Weights of a small GPT-style language model, trained from scratch on English Wikipedia: 3 heads of 32, 4667 steps.
Each number is 500 + 50 x the weight over its row's rms, rounded and kept within 0 to 999. Layers, rows and columns count from 0. Numbers have three digits each. The size before them is the row's rms in percent of the matrix's.

# layer 3 attention query, 96x96, rms 0.0972, rows 72-86, columns 0-95
088:451396446498504509558504371498514498407416524464501467509478546551456551596492544363577472486457496540533487562612526503511449546533525475509556376476544531495464594423506510456504447494451485551493499510446494448526467502506525533545564590518508460548463575531544584505461531498542606484
092:419534555557542531512463444479441463511493488467458474515535601510551478586442483561521442439484533506453499473486528493485494492560477448551504619575421444532466452523497511531529481548539595475400448544512448483521508490475579521416461413377496525426521340544491554446520470571473536548
081:532500523514495528520463482481491539478530517527448574393549490549534394620504548489626426543648483473560542461448466546540520487496494504546447564445437525442502415605516496487472530492513459488529552454433487514520398432503540397584521590529543505489471472507490443467521540552518578484
093:441526498462410519483433540502544430578568532520423574540484529522449417488369447503520548543466580530545440490518556514547377548408437556444413578498491488563530552438479487477535536609480537432487539519534520498582538485574460472484436538506608536454523484507506477487507487493519442453
078:514425544508505590450542548506467498520517521435462397544566578533461395441518405463417560416529455419457502479489503460490433528461458474520550555563494523496485527530540611500475454555548453571538436562597447454568451458410544485460498472479485488541537471563442532480511533609522455545
075:432531547447484592564505417593533523519526546621481512570553504513450497427504480503459520511451473534427497517596569507381420535555428420423465528506397501516463538467511449500424488471499636509453534557457434539497477454492528477499412515473566548523514444531428461499473530525545520461
097:422420583510553600482481541484447450499466515508511439533581584421529489538407456542488541440506534526556501462472499469434488511594451469418481468567501469552485489506562561508508438572516575555486547516498455561489439512452548592407429427470463551476497394522433554560483544562577532521
116:501498607550494505526497516485501377477502395475505448550526521661513475471487471498504575545561453502484422491458547492462436492530437419432567547593484515522435489472535558472500405472435554437490501536522491518492432524553547560481493454462543569482542368583489590526566492517540523495
091:534486511477474498485484528383533578504552532607516500525512481426498475460508517560524447462469555437471469578491510426503525524494429475480458535558463520446517426551520532456552563521527469462479469567527490511623501458425496422547376390472497552450445321506490559552477448498545541466
075:497584553596483574477529503461462427477507559460512517551435494404545517416525484519530573548519537481542394458550471545557441652502379471478487460460485451532445564574506483473568445480510542441478512504491486563452498467524477482567400534497488460438407441487436521502426509438449461524
083:530493438486442502448566416470465514542452459477556506475578461539578493515539463525526517545476493414584538485501434449486521429602573519457574459496489543518543532500472455437589435451490439548481530419482551498419524492507575520504592508377401444519494509477533404578601489549472494429
074:564484537609459571537542544496465453533440516517525542456567402505482538486573456428527592500446492482437503469499488503514526539648531476498481475502556494535431465540486536417527561486564406525460535530510442544423470385482580470465467579479441438459486493460480475459500523628431540446
087:460552523594520523519498496542523529607527570500513502539487472542537519391365453437528435534506524483479482472389553479519433538480441410478515500539550534516492475485496500538538550532506638512520438481501490512530532450532382446538469455517559580505433452373511498590588521456490462557
079:488519447404574391546507531398530413525486575593519525502504493458559479483426552470481534538537483395637513487526561578537517473457377492455419494570514491452514525588454541464537606501464483524512480481554508415495542525484509389534519562450539514442484444538530491480502479474525474497
087:515598510515531473493461552381519539488540536506580523470416510494528500417535495498365478520520455445551470431443512541591518476511495525498467426438499525524484488569485492488440514437540506522515494529429588458546566483491547390689461576447541494441503455507453477482529553488588531478
# layer 3 attention key, 96x96, rms 0.0956, rows 72-85, columns 0-95
084:480499548413531458522418389470407477453445456448481430528548529569528435481539531531557511449453431521512454497505409480447512453555481447471489533553522584579553506539472496484528357498500538555464484578555473504416451499573528547499562421491500605474503472576423456568550554549524526497
108:503521501458511468512512511502583512510568491516464574549415533466503447463484472540520474503524571493477493529507617565511469509242481472482538500510552531511513524491502606545535503492417470455472494511541544421621494475478378516511418475552606526453513453488505501518499511478548532480
084:539503389507565409543506501461490506463516551498455365566532467408466635527486562571465575554420514460509471500501476484491402552452504490534556511486463443596499484592475470477614577511484473541517501453424520508488531521511447556482576527477436478459542475468474468559514512477606430482
101:562577437553487490424494517528560519494485509493535520441471414498467468466523514510562446502533448570496490534487458542490513462258515527541561492418525589492475513478504477538409554529506440454478545434475589563470552513506458503534478586578454443495567475512466505435479425431549477530
089:524545514505467444559399543473532453557499482510439615569440453483473408440494484592514428478548549497495508521507594563487553491317434488493449508516528503540477515533513535572594490540462474458480530523541590464554536557511405519485383451536556446470545450459480521471518499498546517461
097:515552450492486458412427497530555508488548525478550619533500483457480417493441496572516458490498529469469490526457552501596468454236546492526465497487505486530489501479485547540491459570474506439502506536545505598568460579444480515507464478505500484424568446440496450486529505443517508586
102:498534496476483479569461458497553533491507475515418588533415481457461402511464456542474453518527511509474466529500650525535491533268498508481496519532522499488502525470484554507522492539499504478533473536572531516597511559490365520519436490537629509457542418481469521440489464499572531517
110:512535511452479489527439514496559470467564494478470590528452431483470462503415470562591514433528500488452501533492565524521509502252440471526449485510485511497546473504502555554509481522461506404531495523502549477607485518477397533495376497515650501479513471532531483445472457491513509523
102:523564439492511388486479524501549490574576502494486576516429429493496457507428477538498451488548576480486506466436480581451472543272477518477474537471511461573417553487512550600465526548452522432568507478559522511543555558483386523535483527582524451482541471504496496497512465479547501553
082:551609459571494499484446537492473528506567488585503580522443517536483455460384431503486466507464475500462582451513553555526463502301522500598498448452531511559512497508468489570468488551489484473512431512562502573572450488476461455558415554579527512502528520469474445432550454509546399525
096:461472597525509466587547441467461398465527476555521375532560608485489571509485501419465519502452470540488549483528514495441486506700457505452490515576471474526485498495504504435481447503521529570541515503472446490503434474501559472476568462417459532519479463557546587477431580595489526455
088:542536591542496499558455460484480489531643495561487544531515566440471385527395461554541522501508547446480537501488548517499470479389446472520451472589440472552503469553542496573536474555439492488537462520469517581573461540478421431563421481448509554385488385481438534499551507472539476514
095:556562424465496496475462566506511568508560576534527615463485441477484487450463529502511453461525520520465529473482478589538469493270505585513472423424507473456532489486471563535459553513485465456523486504555546521576499499456461469556441458607513496502519426503458413404453505452562512495
089:546579460484456509395459552522540491503580437558457571491448422465530473505517458531589496508523488492436506520454499573503462514339472519561529528528438491427416459475461479634449470565442421472534531494526577491573567472473468521602486513522512502547587427530516482541500438461574484499